From a checkpoint of a small transformer trained on Wikipedia: RMSNorm before each block, rotary positions.
Each number is 50 + 10 x the weight over its row's rms, rounded and kept within 0 to 99. Layers, rows and columns count from 0. The size before them is the row's rms in percent of the matrix's.

# o: layer 8 attention output (transposed), 512x640, rms 0.0333, rows 143-169, columns 128-255
# v: layer 8 attention value, 512x640, rms 0.0388, rows 144-170, columns 128-255
o143 080:39 52 44 47 45 54 46 58 49 34 41 59 51 58 60 35 49 61 42 56 45 47 50 47 59 61 45 73 61 62 66 49 60 61 40 54 49 55 63 61 69 54 52 39 59 68 40 53 49 51 41 40 40 37 48 63 55 58 53 44 58 44 43 39 43 45 34 55 33 48 51 55 36 31 38 61 58 48 37 37 56 52 40 51 45 53 31 57 55 44 43 53 55 50 42 48 55 37 48 58 42 56 49 38 38 47 61 41 38 54 66 68 44 61 37 63 55 35 44 57 57 42 46 49 42 63 59 63
v144 074:46 70 47 61 57 42 55 60 50 45 55 63 49 51 44 54 70 48 53 47 42 30 50 43 40 49 49 39 58 48 34 40 53 42 53 47 55 63 54 39 40 45 60 53 48 47 45 50 41 50 50 44 54 71 54 48 52 41 63 64 31 45 35 58 54 36 75 61 41 43 46 54 39 44 57 41 43 45 51 44 54 65 42 50 55 51 50 46 66 47 48 42 45 50 56 41 55 65 61 62 57 51 45 64 76 51 45 46 47 54 48 42 49 31 57 58 41 49 45 47 31 57 37 53 34 49 53 43
o144 078:61 58 34 43 51 56 34 49 30 37 64 46 67 45 42 51 52 41 46 48 56 56 50 47 32 47 45 54 45 66 51 56 40 44 43 49 55 48 59 72 65 53 46 42 72 44 57 61 36 68 45 42 30 44 45 51 46 41 27 58 46 50 34 69 54 39 46 50 62 54 54 51 48 63 47 44 56 39 60 37 42 65 71 38 63 66 58 45 25 21 47 68 51 58 27 49 41 48 47 47 42 33 56 48 34 54 50 44 48 38 50 56 40 48 44 57 56 51 49 55 50 54 79 43 64 51 41 34
v145 086:53 44 50 61 33 55 65 46 61 22 55 45 39 63 58 41 43 61 55 63 44 56 50 54 44 44 45 50 46 52 48 66 44 63 34 54 55 45 64 42 51 58 54 70 55 60 53 63 50 78 49 59 42 39 50 60 59 47 61 58 31 61 32 54 52 59 44 48 40 40 49 67 44 51 50 55 66 65 57 59 34 44 51 46 38 54 82 55 51 38 54 24 36 58 46 36 36 54 42 36 39 31 44 47 56 72 49 44 58 66 54 59 34 59 41 55 42 51 39 44 60 51 62 37 52 60 36 45
o145 080:52 56 43 41 44 51 39 52 38 62 30 48 55 44 47 49 54 52 52 36 31 30 47 47 53 53 48 53 43 60 42 34 43 42 58 42 39 47 39 52 60 37 41 39 67 51 33 30 59 43 57 50 57 60 64 52 47 58 34 57 57 58 59 59 59 40 49 39 55 47 51 59 56 46 35 47 43 42 60 42 58 48 38 53 45 53 53 56 42 46 56 61 46 54 50 55 58 69 61 45 50 55 65 46 31 50 50 45 52 46 47 26 45 49 38 42 50 53 50 36 33 47 44 52 44 36 42 62
v146 078:56 56 41 29 43 38 41 77 58 45 54 59 56 60 46 49 62 50 49 55 53 25 50 38 56 56 40 34 37 35 61 46 51 45 29 38 46 52 53 49 60 57 43 45 47 51 49 44 35 52 37 59 54 62 31 62 70 59 57 57 42 54 48 55 55 49 42 61 36 57 72 53 48 68 40 48 39 40 55 50 36 62 53 48 52 55 53 23 40 67 40 61 51 56 58 55 45 39 70 50 57 58 35 36 38 44 48 68 58 50 50 39 52 48 44 57 51 51 41 49 58 59 56 63 57 46 54 59
o146 083:52 32 67 52 52 60 45 40 49 48 48 46 54 32 59 44 56 60 34 39 59 61 50 45 29 52 60 64 52 47 46 41 42 44 67 40 64 68 54 64 41 38 51 60 62 53 46 64 39 47 59 46 39 34 56 54 54 53 55 59 50 44 42 48 45 54 45 36 59 64 44 47 53 44 49 53 50 43 46 39 77 29 60 40 56 31 48 56 49 34 48 51 30 59 54 51 59 41 32 45 48 42 55 39 64 41 53 50 48 54 57 24 26 54 61 49 42 49 57 39 41 40 58 37 53 63 43 47
v147 076:48 63 24 41 35 58 40 56 41 54 55 27 36 45 42 53 42 60 37 55 48 52 54 67 53 37 55 49 47 70 61 50 49 50 48 63 49 40 60 36 31 45 55 51 52 35 53 42 40 43 51 46 68 36 71 55 48 47 53 42 36 70 65 53 42 52 61 45 48 40 53 53 44 40 52 65 56 72 54 62 44 64 55 52 54 54 33 68 43 46 43 50 23 48 54 50 47 51 45 42 48 37 51 51 61 56 29 49 56 57 50 56 64 32 46 48 48 45 74 48 66 43 59 56 53 43 43 61
o147 080:53 26 63 80 50 43 47 36 66 48 55 64 62 49 41 58 63 32 56 52 55 54 52 39 39 60 30 69 38 47 57 42 50 70 55 44 45 67 52 64 64 53 55 46 56 57 35 66 61 49 41 46 45 46 40 55 67 46 52 42 71 56 53 36 44 51 46 65 41 75 48 56 57 63 48 31 51 56 33 63 57 48 46 52 42 59 49 45 67 51 61 42 48 51 60 54 61 38 52 57 50 49 65 64 51 65 61 62 44 57 47 42 46 58 68 54 44 63 37 55 54 65 59 56 35 61 42 42
v148 078:48 45 53 52 46 37 56 52 55 49 45 62 58 44 38 43 50 32 52 49 47 48 35 35 57 45 63 55 33 49 42 53 45 42 45 45 57 58 39 51 56 46 38 49 51 48 67 54 50 41 64 47 64 27 54 29 56 42 49 41 38 36 37 47 47 55 52 65 50 38 45 41 49 49 45 26 45 49 50 58 50 63 61 54 50 48 63 53 37 32 63 49 27 27 43 36 77 67 63 34 31 38 73 45 51 46 61 50 71 62 45 61 67 52 52 54 60 37 49 62 52 47 37 56 51 47 48 44
o148 079:56 60 52 38 66 71 36 59 56 45 61 62 43 43 43 49 44 57 59 54 29 41 47 51 49 47 46 64 47 60 63 47 52 38 56 48 25 41 58 47 31 54 53 63 53 39 33 48 56 47 32 51 31 60 59 56 50 49 51 54 56 69 57 52 35 23 60 49 48 61 58 58 33 44 34 55 51 49 49 47 36 54 42 47 54 43 46 45 66 50 51 45 64 44 43 43 42 38 47 73 55 50 46 59 44 39 42 45 40 65 46 53 38 48 73 47 59 53 52 73 48 46 33 40 47 36 68 64
v149 079:54 47 39 48 50 51 62 52 56 30 38 50 51 46 55 50 38 39 47 46 51 56 48 52 55 60 56 63 42 49 56 52 45 32 39 34 65 50 44 49 55 59 58 43 35 36 28 54 51 44 29 50 75 65 49 64 60 50 42 47 57 53 45 55 60 49 52 62 60 62 44 32 34 51 63 55 43 60 44 45 45 32 41 57 65 36 54 49 67 42 50 53 56 54 48 48 50 57 41 53 47 58 55 49 57 50 49 44 55 48 64 41 41 56 45 37 32 54 45 46 54 37 47 44 41 76 50 38
o149 080:57 42 49 55 61 36 44 59 55 50 54 67 59 48 61 51 57 55 61 41 55 44 67 44 63 41 52 48 52 61 61 52 33 51 61 52 43 65 56 53 33 55 48 56 50 30 56 27 48 56 59 56 30 57 34 55 44 52 65 68 39 48 42 44 42 66 42 44 54 38 63 47 71 53 44 40 47 42 51 50 53 53 47 58 41 53 38 42 55 54 53 44 60 48 59 58 54 56 66 46 60 47 44 61 46 33 40 53 48 48 56 64 61 62 65 49 51 43 23 50 53 55 57 54 47 41 44 37
v150 078:51 22 41 58 46 57 47 34 44 52 52 47 55 50 56 49 48 56 37 51 47 61 60 67 54 43 61 60 57 31 53 52 66 41 42 46 44 44 60 73 46 56 42 48 59 58 42 54 36 57 50 49 54 55 52 45 46 47 65 57 55 57 64 36 52 65 33 62 61 51 54 46 49 66 42 58 52 64 63 49 56 36 68 53 29 44 49 47 69 55 60 44 41 47 55 61 48 52 49 61 37 53 44 64 54 55 52 43 56 37 55 56 55 39 48 57 56 46 31 39 54 58 43 60 62 35 71 38
o150 077:51 56 53 59 59 30 53 60 46 38 51 63 40 55 58 50 39 53 49 45 60 57 32 42 57 52 45 60 56 47 64 54 53 42 30 54 55 44 62 32 50 58 50 57 62 53 47 52 56 40 60 40 50 40 55 43 48 38 62 49 64 64 55 56 59 51 63 48 37 56 46 62 64 42 50 43 55 47 55 52 42 40 56 46 38 54 45 46 36 41 46 32 58 48 41 52 36 62 48 48 46 49 48 62 59 42 34 51 44 65 42 61 62 38 40 32 42 51 48 53 60 51 56 51 53 52 29 66
v151 076:50 46 41 61 53 64 49 69 62 62 50 54 57 65 67 63 39 50 46 60 58 43 52 48 52 30 48 36 38 47 47 38 46 52 47 55 63 50 54 38 56 49 32 66 38 54 56 60 50 45 62 54 48 52 43 46 47 29 44 58 57 32 38 61 57 44 53 47 49 33 42 61 54 32 45 38 50 45 57 57 76 52 59 61 55 60 44 58 67 59 48 45 60 41 40 46 67 52 50 29 49 44 58 59 15 35 42 55 53 53 40 40 66 37 42 33 33 40 52 38 59 50 44 50 47 58 66 59
o151 077:48 42 59 48 34 51 52 52 33 47 53 57 48 31 27 46 51 34 59 56 37 57 67 39 51 44 48 56 43 46 51 53 46 56 49 47 48 46 52 75 34 53 62 53 53 35 51 50 46 61 54 45 53 42 44 40 53 63 58 55 43 65 33 43 38 54 44 57 53 54 65 56 53 79 60 36 40 50 52 48 30 41 59 50 61 41 50 45 43 49 41 48 56 65 57 47 39 51 46 61 45 39 60 53 50 69 48 33 55 41 58 52 62 52 51 57 62 51 55 40 44 41 53 40 61 49 45 48
v152 080:55 56 45 39 41 50 60 45 35 57 58 50 48 56 68 54 45 51 41 47 63 61 45 28 55 45 49 53 45 39 45 77 41 41 49 48 54 49 58 40 51 48 55 61 28 47 53 44 35 55 45 28 51 43 58 44 42 41 62 46 58 41 43 39 44 64 60 38 48 47 26 45 48 47 51 54 54 63 59 46 40 50 51 51 59 41 55 48 47 50 52 52 56 56 44 41 53 48 40 47 42 71 47 45 51 36 52 40 41 47 40 65 48 57 61 51 48 66 52 53 56 53 50 42 54 48 38 52
o152 078:44 57 36 39 51 53 48 56 48 52 44 33 56 51 34 45 39 61 56 57 54 48 59 56 41 45 55 52 46 39 38 41 56 63 48 42 46 53 56 58 52 32 65 48 45 52 40 67 74 48 33 59 58 43 43 58 46 50 36 39 38 72 45 57 58 47 28 49 44 33 48 56 63 44 43 41 38 44 59 62 40 41 48 44 46 63 50 55 64 40 46 43 39 44 61 65 39 55 56 44 53 42 49 64 59 57 67 42 54 48 54 41 49 51 44 47 30 37 38 29 51 52 61 54 38 47 52 65
v153 084:70 60 67 67 55 44 40 47 35 48 59 44 33 58 52 45 40 53 44 59 40 51 57 64 56 60 56 47 70 42 29 57 47 55 53 51 62 48 70 49 49 42 44 61 32 30 44 72 38 35 50 40 59 53 54 58 46 68 52 45 56 48 40 42 50 54 55 45 48 72 56 50 58 50 40 54 52 53 51 50 60 53 45 65 46 19 48 57 47 40 57 49 56 63 50 68 36 47 46 48 63 27 44 37 54 76 41 72 58 39 38 51 68 58 55 44 41 43 43 67 33 27 53 46 76 57 43 56
o153 081:39 49 48 34 60 56 64 48 53 45 59 60 59 52 64 53 65 69 32 36 50 48 52 51 41 58 39 42 33 46 51 58 66 42 59 49 44 45 40 56 45 42 58 48 75 66 39 47 43 53 52 52 63 34 65 40 34 44 48 62 50 59 61 58 43 41 56 48 59 39 50 61 42 43 46 47 59 48 52 37 50 53 56 50 67 68 39 55 66 48 45 70 53 46 73 43 58 54 43 44 40 58 46 65 43 50 60 68 46 42 54 56 56 34 47 63 50 49 45 38 50 71 27 52 49 33 37 39
v154 081:60 46 49 45 59 64 55 54 48 57 56 57 59 43 46 61 55 51 36 53 30 77 69 47 66 47 34 48 67 50 48 43 55 68 46 41 56 42 46 53 50 46 48 43 66 57 53 47 44 43 51 48 57 26 57 63 57 52 35 52 52 48 70 42 48 50 40 50 52 59 48 40 62 55 52 59 53 59 48 58 44 49 51 70 39 57 46 59 43 50 59 37 42 67 56 48 45 49 59 32 57 47 38 48 65 41 34 54 31 47 32 58 60 70 57 39 54 55 38 59 54 72 65 27 49 55 33 42
o154 079:53 45 47 52 37 62 44 55 49 36 53 46 50 69 57 50 47 59 42 45 68 55 39 62 49 57 52 40 53 57 34 71 56 49 49 59 42 41 58 53 54 44 56 41 41 35 43 61 64 48 60 54 68 59 46 58 65 47 65 58 40 53 38 49 34 57 58 35 59 57 49 51 54 66 46 45 53 38 61 73 61 52 41 59 47 53 58 43 65 57 39 51 58 41 34 47 55 59 35 33 49 37 40 64 31 58 42 42 52 49 51 55 69 48 45 62 48 49 67 49 43 39 45 57 46 34 45 56
v155 081:40 50 61 41 31 49 61 42 46 36 40 44 64 28 57 42 44 55 51 56 63 40 49 51 56 53 71 64 44 64 53 64 48 53 60 40 51 26 41 50 53 47 67 50 60 30 60 57 49 49 56 50 62 52 56 65 45 59 55 39 56 41 40 48 47 54 50 42 34 57 23 56 59 45 67 66 57 43 49 42 60 40 54 59 43 47 69 33 57 57 65 49 53 57 44 63 52 62 45 48 47 54 34 62 43 61 57 51 44 55 69 24 37 56 47 57 32 46 42 52 37 40 49 52 43 56 58 51
o155 083:53 53 48 36 59 60 57 62 48 47 60 56 40 56 46 62 44 52 65 41 43 65 50 57 48 48 58 32 47 59 55 44 40 46 42 67 60 50 56 45 57 59 61 59 44 48 48 44 32 53 44 50 45 58 46 36 60 45 42 50 47 58 48 48 36 56 49 46 57 50 58 66 52 40 47 47 56 52 60 43 52 49 37 37 50 45 54 48 38 54 44 55 67 40 53 30 53 57 55 46 46 57 52 38 57 55 50 37 44 36 48 68 40 53 44 34 76 57 35 38 49 39 42 49 38 43 49 55
v156 077:35 67 54 53 48 57 41 59 46 49 51 46 45 46 47 51 63 35 61 45 34 41 51 40 57 50 57 42 43 59 61 35 44 57 74 52 53 53 55 54 67 67 47 38 66 51 42 57 61 66 49 53 52 55 53 37 41 59 37 34 68 39 45 51 50 60 40 42 63 46 34 39 42 60 56 47 53 67 36 55 36 43 46 48 51 45 39 52 59 67 62 57 39 51 47 43 51 66 44 58 46 69 48 33 46 39 51 48 27 32 50 52 65 64 54 41 59 69 44 36 59 52 55 52 55 29 46 17
o156 076:69 45 38 45 58 41 46 40 42 56 45 56 49 48 57 35 49 45 51 55 39 58 56 53 44 61 56 48 76 45 53 73 52 33 35 49 43 47 49 61 17 51 47 47 38 50 52 42 62 64 56 47 36 56 39 60 51 52 48 56 31 35 62 44 47 30 58 44 33 49 56 62 50 30 38 54 42 27 53 42 58 40 53 58 39 53 52 61 42 35 65 56 51 38 44 56 54 49 68 52 66 47 34 74 43 56 40 44 56 36 44 52 63 28 38 55 35 40 55 46 52 51 68 46 30 60 43 54
v157 079:38 72 40 50 53 55 59 51 46 56 70 47 59 37 42 52 54 56 58 52 60 36 43 47 65 42 44 67 39 51 43 53 43 39 49 54 58 67 52 61 67 47 42 50 38 42 58 39 33 48 46 45 45 46 48 50 53 55 52 40 40 36 44 36 51 50 47 31 45 51 57 74 62 51 59 59 54 70 41 64 50 52 55 64 37 41 35 50 38 71 57 54 58 58 43 57 58 55 64 55 53 47 55 49 50 44 55 49 46 56 48 54 47 63 53 28 62 55 65 51 59 64 56 53 52 59 57 43
o157 081:52 48 46 30 45 49 47 57 54 60 41 48 51 63 38 54 50 42 53 46 41 51 73 54 38 68 69 52 59 67 49 57 56 62 42 52 49 36 58 41 45 48 52 34 69 52 50 53 58 53 45 41 53 51 45 49 46 41 49 50 51 57 57 61 44 59 31 65 61 42 47 36 35 39 43 50 44 31 44 48 54 38 59 41 46 56 59 56 56 35 46 34 46 57 43 33 49 56 42 49 64 53 71 50 26 42 54 63 57 42 36 55 57 56 53 54 41 47 34 31 47 34 57 53 51 55 61 38
v158 077:63 51 49 49 55 46 36 50 30 18 37 48 55 67 30 52 39 53 39 67 62 45 35 38 33 52 53 59 70 37 52 27 68 55 42 47 39 52 49 84 58 40 48 43 53 49 59 51 44 66 38 51 34 43 62 36 56 55 58 54 46 47 47 41 52 65 40 65 40 49 53 48 49 60 55 40 45 46 57 45 63 45 43 38 45 60 59 30 51 45 72 80 48 58 51 46 48 46 33 57 53 54 45 72 51 57 49 47 56 41 63 60 60 63 49 55 48 53 57 45 44 39 34 63 60 42 46 50
o158 082:50 56 45 59 38 39 40 40 59 60 41 59 40 46 39 42 55 57 42 52 29 62 48 53 43 35 48 40 49 40 26 67 52 33 39 51 49 66 63 42 39 62 42 53 45 54 31 61 58 53 69 53 56 62 59 44 41 35 51 67 42 51 47 30 48 52 44 43 62 59 59 49 49 52 49 61 56 50 39 68 40 49 46 71 66 59 46 60 47 68 51 47 61 62 50 57 57 49 44 46 69 43 57 37 57 44 53 40 46 61 53 40 57 46 60 65 54 45 47 66 55 53 52 56 52 58 57 36
v159 079:44 55 49 30 43 50 67 45 49 36 62 47 51 39 55 55 58 49 59 44 56 48 61 38 43 47 62 49 57 53 52 66 63 36 58 50 66 50 62 58 44 31 46 44 39 49 50 40 51 37 55 55 46 64 45 64 42 57 62 71 57 52 40 47 31 50 50 45 58 45 58 50 58 56 58 54 39 62 30 41 69 38 50 52 55 56 32 43 36 40 58 44 56 37 40 57 62 32 56 61 67 63 55 55 45 38 42 36 47 50 54 52 44 40 46 63 53 43 56 48 47 52 48 38 54 42 51 59
o159 077:45 61 60 54 59 36 44 49 59 57 56 37 44 67 48 55 43 56 59 61 51 68 62 62 44 58 43 61 46 32 52 51 47 62 62 68 41 49 38 40 50 60 55 46 55 65 61 48 46 47 29 37 40 50 50 47 36 54 40 32 54 58 55 48 58 69 49 41 39 61 38 62 39 55 48 44 63 62 48 40 39 52 68 48 65 57 55 55 44 52 83 55 55 50 49 39 35 65 43 38 48 49 53 56 44 54 47 55 46 50 60 53 47 52 52 42 59 49 55 50 57 65 45 50 48 55 56 44
v160 079:50 62 36 53 60 59 64 59 65 69 64 58 54 53 43 35 57 34 51 47 47 37 24 71 45 63 49 54 33 64 48 28 51 48 65 56 42 35 40 60 62 69 47 43 63 68 58 55 55 54 57 49 52 55 41 33 45 37 52 48 43 59 47 70 36 50 44 61 39 46 58 47 55 39 38 44 58 53 55 50 47 52 47 43 64 45 45 61 56 48 41 46 44 23 36 53 58 43 59 57 67 36 49 46 58 48 58 50 63 46 50 57 63 56 66 66 59 53 44 50 64 43 55 53 35 49 41 47
o160 079:51 52 57 46 58 45 14 53 53 45 36 57 39 48 58 62 52 46 50 65 55 50 65 44 47 48 59 61 59 48 43 61 53 66 43 30 63 45 49 53 56 47 40 41 37 23 57 50 35 55 47 54 63 49 54 61 62 58 50 62 52 60 40 41 57 60 58 38 45 45 40 40 35 57 60 47 45 56 60 49 63 43 60 52 50 39 36 51 57 43 43 43 32 50 52 55 38 47 42 60 42 38 68 38 46 57 42 38 33 39 51 49 41 48 47 51 51 46 42 37 34 57 56 53 46 51 79 44
v161 079:41 44 60 49 56 67 54 45 59 49 45 46 39 46 24 47 43 65 43 46 36 53 42 55 62 47 50 43 40 56 35 58 62 65 53 48 43 64 49 61 34 41 62 38 52 63 71 62 59 67 46 59 49 52 43 69 46 56 52 51 59 54 42 32 74 50 36 58 36 65 42 46 48 52 53 45 54 39 42 49 42 47 54 71 42 59 50 55 43 47 41 52 54 28 52 55 53 36 53 74 34 57 41 45 52 48 62 41 60 61 36 62 38 63 57 38 50 45 59 67 60 61 62 54 46 47 33 44
o161 078:37 54 23 50 49 31 38 49 65 53 50 55 64 48 67 38 47 57 61 56 45 47 36 49 46 60 50 54 40 55 56 51 58 52 50 52 50 41 59 56 65 57 55 43 44 64 42 58 40 09 56 31 64 59 35 52 39 51 48 45 62 64 46 48 50 45 42 49 51 44 50 40 54 51 41 54 45 46 50 45 52 62 43 36 49 52 52 49 54 54 59 57 58 62 39 42 49 56 56 39 41 43 57 51 48 40 57 63 53 38 47 61 45 54 51 49 53 39 43 32 47 38 36 57 56 65 55 46
v162 074:74 44 50 47 53 50 35 56 53 53 48 52 49 42 56 49 42 39 41 48 53 54 44 43 47 39 49 57 48 63 40 60 48 26 63 26 46 39 45 45 52 53 49 64 46 60 51 63 48 30 52 52 42 57 52 60 40 74 39 66 66 55 40 45 47 59 52 41 43 56 47 44 55 15 60 52 46 37 60 49 57 38 55 51 44 48 29 44 49 32 48 55 54 44 67 55 64 31 50 64 44 54 30 54 50 59 49 45 59 32 50 37 33 35 48 54 48 58 47 57 55 35 59 45 59 44 48 61
o162 074:59 79 74 46 39 46 49 54 46 59 63 45 69 55 63 47 58 49 49 58 49 46 54 51 55 45 62 56 67 39 52 56 54 64 50 56 67 57 50 56 50 54 55 45 50 59 47 46 42 54 48 58 59 37 61 46 61 28 65 46 39 48 42 58 74 58 59 56 49 45 42 51 56 70 39 40 56 48 38 51 45 60 32 54 68 52 43 49 63 46 62 31 53 44 60 60 44 43 61 54 54 51 63 34 41 42 55 44 52 59 70 63 49 49 54 56 59 58 69 51 45 59 52 48 52 59 56 52
v163 076:32 60 65 54 50 72 63 53 34 43 49 36 47 36 53 47 42 47 32 43 47 49 37 41 41 50 43 54 52 30 57 53 56 58 53 36 59 53 63 32 44 56 31 58 40 41 28 38 57 74 55 47 42 43 46 35 58 50 49 63 50 55 49 44 59 56 35 48 72 56 58 46 48 46 33 28 44 52 53 51 52 52 34 43 42 34 46 75 41 36 42 61 59 66 38 56 44 49 70 50 64 41 66 66 53 46 52 63 40 50 35 33 61 47 38 64 41 58 34 42 64 42 44 52 52 49 58 46
o163 079:46 39 45 41 60 39 48 64 48 61 39 53 64 57 46 47 42 57 41 56 33 37 53 60 67 42 58 72 27 42 52 56 41 50 65 69 43 57 33 52 44 58 34 54 47 50 77 48 55 45 46 49 40 72 58 55 47 55 49 46 44 25 45 41 43 54 78 37 25 51 36 56 50 52 52 57 58 35 58 48 41 65 59 39 56 51 36 40 46 69 56 38 31 47 55 50 52 48 61 56 52 60 53 41 65 60 55 48 35 26 56 61 53 49 61 39 57 45 63 43 47 57 54 49 44 52 51 59
v164 082:55 59 35 54 64 50 66 39 38 52 43 44 55 75 47 40 55 44 43 41 32 68 52 41 48 42 45 40 37 57 76 53 47 48 48 51 54 59 46 40 58 52 51 70 55 50 55 47 41 56 46 42 66 50 36 48 49 64 42 46 40 52 48 43 54 53 52 53 36 51 50 71 50 35 59 51 45 34 56 55 47 55 54 46 40 38 45 68 43 53 55 54 27 49 54 53 48 53 45 44 45 49 51 62 53 55 35 55 48 67 46 55 62 61 59 45 49 50 58 43 59 43 81 54 51 46 32 52
o164 080:55 54 54 44 45 41 41 66 44 59 66 52 48 51 45 53 31 42 60 56 70 50 58 60 35 50 51 69 58 55 47 51 47 40 71 48 25 55 51 70 41 56 52 48 44 43 46 73 35 41 67 43 68 37 61 51 59 32 69 48 57 43 45 54 44 64 42 34 46 47 43 36 47 60 38 48 56 57 39 55 52 52 41 58 58 41 47 38 58 43 54 68 55 67 57 39 59 48 60 45 39 43 40 53 60 59 46 60 34 67 47 57 48 44 62 42 51 41 46 43 44 46 42 58 47 66 47 46
v165 078:50 53 43 42 49 43 55 49 43 38 53 56 77 38 29 34 59 39 72 50 70 45 32 44 48 40 40 51 50 45 43 42 54 59 58 44 63 48 49 45 38 33 39 59 48 43 42 53 40 31 36 32 45 59 56 65 40 44 58 43 56 33 45 39 55 43 34 56 57 47 47 62 55 46 62 50 52 64 46 36 50 44 36 53 46 49 46 44 38 62 30 47 51 32 50 35 59 59 40 61 46 54 48 43 37 56 56 54 53 38 48 51 49 32 63 73 56 55 64 43 47 59 77 42 61 47 57 56
o165 080:40 57 51 51 53 64 57 44 50 44 44 46 29 75 59 44 36 56 42 39 19 37 57 57 53 39 57 47 39 40 50 65 29 38 50 57 37 64 51 51 44 55 52 26 47 79 61 47 63 67 58 52 38 58 49 43 63 52 38 53 59 55 49 53 63 47 51 40 50 53 53 38 33 49 47 38 46 50 48 36 34 39 43 53 60 62 38 68 50 60 49 63 54 53 50 68 43 49 57 45 49 57 49 62 58 61 53 50 54 51 46 48 57 53 39 49 50 51 46 48 55 46 47 47 38 57 46 36
v166 078:43 54 32 67 45 44 44 42 45 35 59 54 49 53 42 36 46 30 45 36 53 44 41 46 44 56 47 53 49 39 54 39 53 46 50 54 61 53 42 50 48 37 57 58 71 53 58 52 53 52 40 55 52 68 55 47 56 39 41 58 41 41 59 48 48 36 52 36 56 43 74 54 62 42 47 54 44 62 59 39 61 47 44 85 51 53 47 36 56 46 36 39 52 44 45 50 47 60 42 52 51 62 34 34 48 48 46 46 52 19 53 61 61 31 51 51 62 40 55 42 43 56 43 51 47 59 61 43
o166 080:54 55 54 60 49 48 37 64 48 64 51 41 38 48 53 65 53 55 57 43 45 42 60 42 48 31 51 40 61 58 43 56 42 56 46 48 56 40 57 54 41 58 48 57 45 44 53 50 46 49 67 57 40 45 43 30 40 62 50 40 38 39 56 52 53 42 49 53 55 63 65 50 30 40 68 51 51 47 34 54 44 45 42 45 51 60 40 45 39 62 55 75 51 45 58 49 35 40 44 43 59 52 46 61 57 52 47 65 49 75 49 52 47 64 46 47 44 33 42 71 49 52 46 35 62 60 49 38
v167 077:47 56 43 61 47 52 30 67 64 64 68 46 56 34 54 28 34 64 48 61 37 61 46 50 39 40 33 54 59 46 47 42 59 58 35 63 54 48 49 50 51 48 60 49 41 55 44 46 52 43 57 44 39 52 50 63 51 33 33 46 49 47 56 57 44 55 57 57 26 42 41 68 47 63 43 53 43 52 44 45 39 56 59 44 65 55 47 62 41 57 19 57 31 51 45 42 64 50 55 58 38 40 44 58 51 56 59 33 47 39 39 51 51 52 49 45 38 25 42 32 67 47 65 48 51 53 40 45
o167 076:49 53 55 54 57 52 46 45 35 53 49 49 46 44 54 71 63 28 49 31 57 50 51 40 55 65 47 36 40 55 46 60 19 59 61 44 49 58 59 57 50 53 56 34 66 53 62 38 39 59 68 59 70 38 42 42 47 49 59 64 59 51 59 40 55 65 60 71 57 50 44 56 49 42 41 56 46 49 71 59 51 50 53 57 51 49 51 52 54 56 61 47 50 74 36 65 47 41 49 45 48 51 44 48 43 62 56 54 56 62 51 59 50 65 64 50 62 41 63 59 53 50 41 53 47 39 67 37
v168 086:62 44 46 68 45 53 45 44 68 40 41 51 40 58 55 68 53 52 37 62 42 47 58 50 51 40 46 53 62 46 44 64 37 40 52 45 58 62 32 42 66 43 54 42 58 60 42 54 70 61 54 39 61 52 30 43 42 52 26 56 39 55 30 62 45 48 55 39 48 64 56 59 63 39 51 60 49 61 43 56 48 61 58 50 33 41 42 55 65 49 37 53 74 50 56 49 45 38 58 50 50 22 57 48 52 38 47 35 39 52 53 50 46 54 22 64 60 28 45 58 43 39 46 58 63 60 55 48
o168 086:48 57 36 39 45 49 46 31 43 50 55 52 56 46 39 53 47 49 57 57 51 66 41 52 47 54 53 67 40 27 55 48 43 56 54 30 38 30 42 40 51 50 64 53 48 42 55 40 29 39 34 65 53 56 52 60 53 47 73 44 62 57 46 52 65 51 50 67 37 27 64 49 68 59 51 57 32 58 60 44 72 51 39 53 44 58 55 48 36 37 62 63 44 54 25 45 54 58 45 63 52 42 44 43 47 61 37 42 62 52 39 37 46 52 58 33 49 72 52 48 66 49 43 50 61 47 25 54
v169 081:40 41 63 37 47 72 53 42 62 47 49 57 63 57 52 64 48 39 58 57 41 61 53 46 41 55 52 49 29 59 61 26 31 58 41 58 41 39 41 58 60 49 51 44 51 45 66 62 50 55 51 54 50 56 36 53 56 55 55 42 63 48 48 64 61 47 34 53 28 46 62 61 57 56 54 40 67 52 53 62 55 59 40 37 34 56 58 64 56 39 65 40 62 45 56 51 60 46 44 45 56 36 56 53 56 47 40 43 64 55 23 52 51 43 55 59 58 45 41 48 42 43 62 53 46 81 47 58
o169 083:50 39 39 50 36 39 38 37 59 38 57 51 61 40 58 35 48 67 50 33 73 44 47 60 55 54 52 64 41 46 59 50 50 38 60 45 47 69 42 48 43 45 52 52 44 43 49 34 52 55 44 37 55 42 43 41 54 40 45 62 39 33 50 33 56 46 46 62 60 53 49 58 39 67 22 58 32 64 46 37 49 50 60 58 55 29 70 61 50 57 64 59 46 79 44 50 52 40 45 66 50 47 46 55 56 59 40 52 47 67 65 50 29 55 64 48 43 48 46 47 48 58 43 51 45 45 46 43
v170 079:46 46 49 57 32 47 53 57 39 63 60 18 47 58 60 61 38 56 61 65 42 48 54 47 51 46 54 45 55 37 51 64 42 61 57 53 59 73 55 67 56 33 51 62 45 43 68 47 54 55 36 49 39 61 58 32 39 51 69 47 44 61 45 39 55 60 48 52 62 39 45 51 54 50 62 67 50 53 49 50 48 65 36 50 49 43 38 44 52 45 51 61 50 66 55 63 51 53 56 47 35 46 72 46 42 66 30 37 58 24 52 49 48 44 40 50 36 63 66 33 54 58 35 55 55 57 41 53